From a checkpoint of a small transformer trained on Wikipedia.
Size: width 96, 3 heads of 32, 2.51M parameters.
Architecture: LayerNorm before each block, learned positions, tied embeddings.
Training: a variant of Adam for these matrices, 101M tokens, 6824 steps.
Each number is 500 + 40 x the weight over its row's rms, rounded and kept within 0 to 999. Layers, rows and columns count from 0. Numbers have three digits each. The size before them is the row's rms in percent of the matrix's.

# down: layer 14 MLP down (transposed), 384x96, rms 0.136, rows 345-383, columns 0-95
# up: layer 14 MLP up, 384x96, rms 0.136, rows 346-383, columns 0-95
down345 074:546440488449563499486487495528497393491479450465503478477553547542532507516458510491512490458421482507509515482501485474499484444508559557534584503470501512468437545494528451450519478541563510531449455483551498457532526455561629452557508484494499496442528494462509436495534546532461486589
up346 068:537481492542426485497538488520526602470527453492529500486474453519500487505449482477473487570441522466558479483514517452465451547526457491487571478488511455478487452520558482512543540532480477504549506514504541515532543477426536465461494502464563423595567484586380528465475521448473514460
down346 077:469484487449531516521477533549583403522484573506444518478518541488496522505518468564569510474589498477404509500498468521524558491485567506461463461504496510484465469525461544488520482489533558471474534476518524504467442499581471532459489486476441537464440546434595446460484532572516463455
up347 089:491587483491486515490474544593434549460582455571483529524510469542483529542441490461475497545450576526525487538474472489558425459501486529517506528478472437498508490577492518488443501535532539506484506506534512501446431428534515472503499507509578418507514495461537524407452580507522492480
down347 098:474481489528534496455502506504588428494511482549501548489460520492481430481493489486488508527492547496497378421429519495597555484525507527501567513476508564412428542526479555520495503491523509421539536566517546518536529502562500521513463547532499413469458520486471473519468485422484468490
up348 106:494510548500554463546529463548480510441535499447425550511510491529514480451474491438525474475555555473579545499476511530460508534488486489516455531446476453559542502440607522462465417477468502533479554511552468463494562391512496531442466472473469498521465572502527515470490597506490490525
down348 098:484476486532553551558481467509549403525472508564559487468523520481468572503528438473519464430456536525525505467523562494528481500419476472482541562511511481529446517455501567510430502517422532474507467543456496416456473464447485490557525483575588521506497519515481483493521512588522450522
up349 117:481517445515532516462543561534471526454568595500409478577511523489521438465531510509490493543458445509489444464435470500519435458525507534540472511452518508526438533512542490473531444568438484544506515532504495497514519472518485558411507510515502547517401582544524517470506487547521432449
down349 134:535492500465500460556499507510492460523546514518496420508553583501481462462505441471536510410509482479480533558445458526506543489557519532459543497464446496555509530525469585569498551524500506461482581487503479551494501458498527463521468447465556525580445394475421503508443480538487489564
up350 110:459546528479486564502585497535476551531535538432446585470479531515585520478480506461472522484453549522500471478463482494566488490515521476468463523480493503536457549498507450501483484502473478543424480540484431431498499489522506515484431519469561521559557598516507548378459554471521452500
down350 115:505532529474481499477528490455449460556478553490469449471603505403497462507469533505531488533489463440458435539532508479537612456505511474476478470484501509534542558532563511521462512580530468498501501518470525507499448494490440384521552466441491498470539589501454510496561484516488569510
up351 094:543548460496463550507547526440489481495481517425508519510541517493537507508559509540476472531577549511508497430519503487459462512510575537476528547479459475526552456485492573491514422381448520563503515485496502423457488440558504585531511502415463520544482504437461488458512536537504529439
down351 096:496442538459531468554575510523545483491529531544483450488562484465460475506536474500524529500499485528489480527535544462510526564521479492484486473598501516445503454527532484477504526544512481538600455497448438460506409603514467430424488479496498557532432520459532443441495444526428523502
up352 088:470455488519496498486563489460465571507462504501462549506545511494437497486516514558474465511572544551479523535520570459438458498486543487465499395498525511517577476488474432577481516455544423560479487499439531507443512511483501463478462469484531483593493521496511510447491533550425609494
down352 078:499513520463458445514518548489470470550539480511492483506477417523491537486491518448458557467450466470514488506500433544572555445493520454557553466411437548458489523554503505548543420489500456419484477479515525480596548540514503516499553531493532569513510500522516527590484448465530420478
up353 095:495495529512472470482540548525487539516441447473530534513476427485527481522447452476548547582509486562533440514502441422470481582568578536500522446432494505530504494450478523577465529566530457553491448524489544551465478500481505458470428456519511537485531529480433538435494577501484495478
down353 085:547445555522484481529539421525486531506476522521489473501503475517499514436491522544533440544547454513494511548569514515481514521436546520438523512457567529525499514513526515513424523399581544496488352478487556546537440481418443478470511543482462470515506480441495544543476519520492507492
up354 093:474453539511540512486524484433476505455480524572514512506574449516445531476518467490502486547490519477519478492446458509441496484489547550503531553506489523546584429467546445505490525530460457513527512508522611485400455474493465475405584508476519485488462527485520490556385532504550539513
down354 088:518540452391502479530558463552624505538545498458513470548501561486547464530498529561469429451496478500465554494475529506495512492477524479514499523502536438461422450508481544502512538466467494522559483438495400455543562487445519511549481565538527523521524473505495569452497497478467481445
up355 099:465565485514499493455534517543484539430455508512459465484435522457486456467456516565428545544523485581550489536509470532494456506513508487537499482482505499547561583478561457488503438584493466461567532479551550497575532445552490515451458440453493544543467516511491515461448458488413511467
down355 098:498517494512500510461456452494481432508562528449449489526497474504527559485481487477515507493442534456525472510586509598533512484474567495521502503502520474503460480486497536525447466483469524421457443504496515591566514483491420584473577541497412442562486451534483443465524571542563520482
up356 110:460504460470434513465498486496457508576445531600538536531454483517471525539519486493474434571449526492532453399475516503504497538526568436525548483446455538526619499439470499443464471491502491499460520523534540448467532486541492493556418498524469469499505540476568545501471516533513548525
down356 101:554502452562417476509459489468538472564441487444565484514468503491476489456523530587518496464515486447490518534529494487484498538547537579454424452500517492431509488522487502462515539522549455413419467513491461481530561459505435528566544450555531552536476570484508531540502479442528539474
up357 092:444466514478542549428559488503499505518502526502449552567540567468484454474468531466494517467487574532511471424469530465453511519507534464465419481507503469529540539486572453522530521533432502547559501513492557417551567436538482570521496453450468488468463556510515489478420494515483502581
down357 099:517517484532483466480474532456417478528560530468477455490519465534515492546505488509464511435502537505510522465548505572530548537419444565469576535499474490524510392459472545448504488461508522465448516500473409578477426502461496476548550548603517512528466559557467509497532534472505510481
up358 101:519506503511478465403503470545505548463450523555506476506505459443507479409440491513463631480524488554475462419484453537491451508523474490477455481496474467504536522534584510461543499501435535453456568483485496506500498499556526455421540464474476525536486542479479529531543576584518541505
down358 094:488496509497493523517453527446479486591521465504504464550528409554437527500520509480549473466477538448568449432586532435529518481468478488490550535521421410473517478464475503507562541505543423516536486488534510523475537572546584492540524514519502504441536468522429437533495507473492461470
up359 110:527584519487430564486520516471472544542502509524459509575492538427552456503525400576573559478510487498475456532456487499499461483509515507458524542515478567486511521514481527436545402527469456484470528499489507422572465444506486564482482442447522521545448482519521513557489529547478440509
down359 105:541522492505506518485507542526473541490578536473509478466475511501475477453525499543578479422499473535508471560514445495469496535503486562585510402472438415401467425576493433477466592522471532547494482498496453515534521505468491473576504462497490542445530541520498575489502480478545513477
up360 076:471526449555459498465582490570436547529542546490475584560448539516505513535504514528577499498519550520502506516434444459485450534515580512496588511529459428509534472490471471537498516552471499541471471525471459483454496492452504491386550480503539487558480521445485572462523534524539478466
down360 116:468565502550433460451577554553409552540509508519457538544460501528513503529515475551497438476483544510472509468541489468512512515509513472447539523504491465632523476469478545506454476554470433477477579505460482484440466434501474491391515497471543490521457482473498574473529504554497508524
up361 100:476553470493510504397441449463487554505511460444504508547483492525522490510564485520455572523469484468510442450500435500523462555559567528459555484495480499503495541495522531432447487580557490519578518513530549439497483508553487607487450475516519532513500494445438513500436550529528467431
down361 101:540457423466552543511427547477414568506420538557477517507474498525454444473512478518470528479538539519497483431500518434590465499463516475500469523457518520514476549502499530460469504384524509560524522518457487535519486493541551462496492517474548524460474472547517528505492445526511535627
up362 095:500515525613485511534483487517495568446472502444484467500442526551568453522470516451466441564484528497544473449503450561504496466497566506421556428505570457510491469508493501508451454546496502528473608511461490436496523494530554503492473513442443464505512555501426557515439470492532471496
down362 094:478559504479556478484509558536489498517526437523485413476516481529561546526516521514554443514501456494541461559480451570523458436466496470499486533461454460602457503552433510490428453483491547445456529464503486467518482521501572543576498480567464492487499444481456509529612548508481497508
up363 090:492475460467504527477546567525452553582609489477528438550502500482468566473499460468601479476476492516559426433518422464498446499590499488434455519503528537487483513582529442492478499484478504471463489589523521542469500511494523507450449503491499485476506546524526529517492534528586516511
down363 089:565555453457454521519457535537607463522468505577516479446452542456544558519516513439478539465542523512505555484513521462610431461505527554486524516500497556442449509486482537515507489552490512561517498477492505415503444507533491507530473435461413440532501530476502487512498510439497433525
up364 103:451584507500492438492504525487460485526504486439530478496475517515526547463528511544542569427472544511503518447518509465522510528471467474499517582504532517544528541489490467402465490521511544520548515494547502527538515473546480477462442513427482421501381602457554515457445585509505529455
down364 105:419520494515513521531545429489523449503510532449457517508465496505435526436464501456454524558563547507471500523485530546472511500512515539515499519516477487602399547459587553460552447517465556518442573531493571498510547463497463496544448475455489515467497479540528470475551436565467481462
up365 107:482530487504478375433518514487492508517511535466490532455557504524471424539444504535494525510408559454534537453472473496525469446526512484479523494572484498552500479445600509549470533481456441505477474517544449479493510505531508506449488519422515503522491581524474470408496541519533592548
down365 111:503492516524514560491503525556474463489481516580456520473452520505418479566458537476503556483541484553587415470495524506494542440489487502543452558593504479489491571533451481510540522490464450600527499548479485491489446566538440448522468493507466463472474491555446519523512427502483427518
up366 104:508491502512484533512577605572488489505458542542518532606492538445519418432515469499509445582579530498447419507490500462473465465514501465507497479517490514498513493532460543495474466457436455505515577491559548519563508484511513509467506548424471453536475531549477492490426520508458544475
down366 100:479551479450454515484559515562511491493533473562560522492439475470591549500445586483481546511454460539459523512545554496502509535496527525488472471412533465454467477522575518453532464422519489508477610512454499489547438495548498458559512508496465522437481524479520489495445440435505548497
up367 094:555501490500520543475491542565425495511554552522483516563463462522508482492513446509523472567587473512541536425513493535479502462489565501510644478472469546490532466546565438499461495542489475487490491460475551479578528481564465466476516435500500468459509494500480524444425535498546433538
down367 099:484531466531565482454530512492428566599551559422523458467527528481478468527509454455525492451493501535507444496490448545515475425499506543478471481483542445522447503555496458563489551506475512549571456491575532592514525499447529437457487500498573475446516512469496460462556528460507450508
up368 107:547529483489510488478460504502473531432471540501486508573457525517532543508480472552438443536477483489537526501436437449449486520512571540490554470510534541527460554497481480529564443545514551493433529566553517504533470558537448476518513470518501430515388510390434500524530534540510521445
down368 102:471501523504537507520479448486479469534469504443518566482475489459609437455507483538477554531468477536496525489535535503586531484434456490512556550520478466451475567505516439532484473463572504449546465478435476471589472541448424499520571511521462462498542459530492439516560523514439561510
up369 090:428540472566473553457535562473441589503523520432489560519578469532491535424469451500526472523492500506497470494465537495417416491537511451501471540566456464480538575545544497488459491441478525428466515480462471492532492492542539520462525488490580454478522559530522519479432508523523511542
down369 086:478507458475540503576525477420525431457425523432562506520459532486568476461506590542506557533491543499463503551529489484497486424452459482508517499442486568420429559477545522503526523536567529526482497455471534544483554492575517438509484516520456526465458495552457506455503472456536482485
up370 103:500511493514510444530492493517481496503492555448523499544501482475504486440567513525469529456528515474523491471459504476520406474481566491484517469550464439505539501484540562556509439538459473490425639494532541424468490505499579541454551429507483478536526491408474513527512593513482566487
down370 102:567454498500527564439478484511478441507522526526464551461584434510456523501472448518465485530527495557523499461573530498454462509525431523503462540475554576518547486495529491456540507493485495580490500539574558542464563480455484469413515550440529473474410472479498449486555442488503456514
up371 094:514523561547528508509490500486477526550458484510479541476489524454421510483512453547582516515494540548529428437498511493444508533451520537483520489441438415509562494499489422476493465420491463575557560498448539476544507537558577574503553468490436453492504488509437471522486575500505471502
down371 092:486502527543526485435450418553509512527476462471547495463530503469481535567528464459529461498571528493509594489577487481480437536496449561558471512499569527462565471470424439534521474546507503460525457478535480428454461485543558486563426475502466502506464479515494481525512481540451577548
up372 072:481582449534525526459570517498440532523519491557413541494536561457464449509497484520530480514572524517477527481503531542452483510498470491463506474492495544526478646488545515530420512457492549431462475520504482526439499478445434519542547477546563510553506500460519485462437489529431462483
down372 077:494451472464543519565479549498438423546515530517478509484604501513601551467474526458567469497430501518505442539500508503456562521535499555507475466506454530422543560510493475443472499459562464483474556549510426514524482459539463509468498553470510545453472453544542459500528448518499433493
up373 106:544479439529558487499484570468449528509562527455474467527438582476555553461543505472472520506561432497516478438471482472470493491498570483433449514417423496530535573555562529468550470506490551523539506570518476469501501567475536500498508463469541457485510575518483511519455487477578481465
down373 117:544474538534432532433501516512549470497480449501574474516478556510525468449423561524502511486472539500481499548495477453527509513522463476560466435537577496535513512517413520406555588412467520489559532528489481460494505485520516552428477489480577478511524503489550474425492549476531496447
up374 107:460548435508497554536505526539467526498523517523464543437505491500564487470484445529523543500500457512522399547449523513545513428452528509467527451553498523520559574449537500478515495544523488534550497494553505467506536489538472437442539411463502452543508559517396500491394497502556478478
down374 106:563507483504503427460568437577519431534473513505488436473535519404514539516486477533479486447511570465478569455560537513561509452572497515533471581501460487476492518472453432505482525562418493495507576485524511508540442535545545532492505496489460470469499476450489464516570544499467511447
up375 108:489473512492472447490489531525461501475508579551521482492428504455445516467499425490543538533503496541535432498479480520492480523513521444524481514475467520483595517477538389550468485465491548437475582572529503437420453454469594502505463487484530496533589553522514539484497527535565508480
down375 108:535481467495547454495486439501554447482444528590482504413534538471543517482479434464481523512394470494524496468514523479515489550520474480521499491505566477577419532502526520580500493475492425439548455509495477572515438512550483488523481582558496496434513464540494548504514425488525541541
up376 095:479521447447457464476498580550497534510557494578478525555512500520540517562463530473512498541492531494540500478518518457494491494572497561374533528491484484492491411480498520438481500449492516446509468505411477438483501437575490497438543461519569461512502597503510521437498514532525548529
down376 085:533491480509590533537529564479611457534478464504527479509430460493518537547490500524486491494585461488471570481552527507551517462514455448462488561534503506433512564435499551456520520534467486529499454508439495461547481513477506483521421511568454438558556488445474493492433474434477502468
up377 090:504575529533486516444499502501505564473508482525383576550459472513583417500449527505498560502503484524494495445531558457498514506530452482439473505488438519501507573458465529499486495522430500511439585492429559450461536559458525520531509457517476465537473497484458519511495531537413449529
down377 086:450458492381558502549553443513578493520460516460594570475484543558447497494482510412475540506481492474500504490575449515466471531447565468548442521524494488450470466538505476448499525474491472502505462508539482462523471518489534555426535533463569536518521518564520465511494496452445491550
up378 086:465499462470471461557525481519487518482460618542474615503440468511530446506451466548555470532502476498534471495535505536476408560506501518536535492533462456539519466483508543497541534515494451482453541493463454501510479448461489491463439514435526460510449528605416485522418510528531479512
down378 084:538440515505557517487545569447512480485541471574432538456457448473483533460517574487452453495494489498503511439611540540507458516491472438532439493574526526603473497528521518483468514475576467472501500476460511508471482543448476510515517531486542486552498552405499457551510453459453479528
up379 074:529507452479442574525470468511499529463551532500477521564471515509537507422505463429506471532429467446489586339458521419514437494521519501522499527502517536563488448537474459520530491494477514519562485547515503550464513515514486507488499432520501528524512554491451502525457501539573454439
down379 068:496498515533537522456471522566547457580488491497471496423472574522481489492512522510487452478486538455544511549475484509459525497579502551426464417418514550497512582467522553457445472474512436475520510380513523433505491538484565529470507521419502510536490465486556560515535466475510503525
up380 096:524457540509479487490499520510489487514423446502549504544496514466471482492476457546542503511538532496519371534463534485475393525528508510502450534556485490593545463550491558488478566512476519457442506518523544452520486433488553499463576489411582449543500534452463457531477500534461504457
down380 096:482500481518514486543459537480508481535522480555510480432437544532530543439408511486482485474468433507474509472587529552479499582503480527497533466483494504468476503556509445508558450513462416570494498540466532596505529519522464529536440514517533507457419517494551515435501466454604445521
up381 105:531463499510506519519512519479474573485514502443443529528557484492526438471526490480536476515579487548465501490381538393542500558532565526449513392491559505491461535534544533536510465531496434545426540530497533411478525476470572471521480531518540493460483537493534511487454518509483470461
down381 102:511493414514509512408428438510462400453517536496436471492547460593467496542536503454466547491481489485472474490538525569524565480526410464497505544523497490556469476524541495483554510577537545542485535510493514450521499500483476525494543459526499556558530556483443443522548480463555484460
up382 101:505502513471495530525571494534469544440520523531430510516533510472462492484537526524568509525492514447433466433528495462470415498479504581452500538491478464520522524499561426492443416522468511453487454570539460481488450477544510494502451532519545505509532613519535525479501592553587483467
down382 098:530524513479486498486449476507596568454526510508471492490522570529559529474446529522474500446499521447471526473495532484542514455483467441565567474488477479484523534433545420435513540467501518607441538479550429509514512500523458482476515535530458509445529455486461623472523508457540452529
up383 096:388484544551490509466580540466449523520558490589502531511520551480541475481517492483565516498470460489462523472427533433529533475488516526531478524483463525489467512432532467512495515457415519506386497567539484468545426450505499522459451502466499537544517556559531516493558529510505567518
down383 093:445561443495478463447492458536483454527551516473457462541495498487469435496470607436496547479530585448437501472474478534515475581464544485458457475440493509502480538552508571566526443473478513459497464510515514502501507515536584540527506558457558487568533522534424552519488521481518455522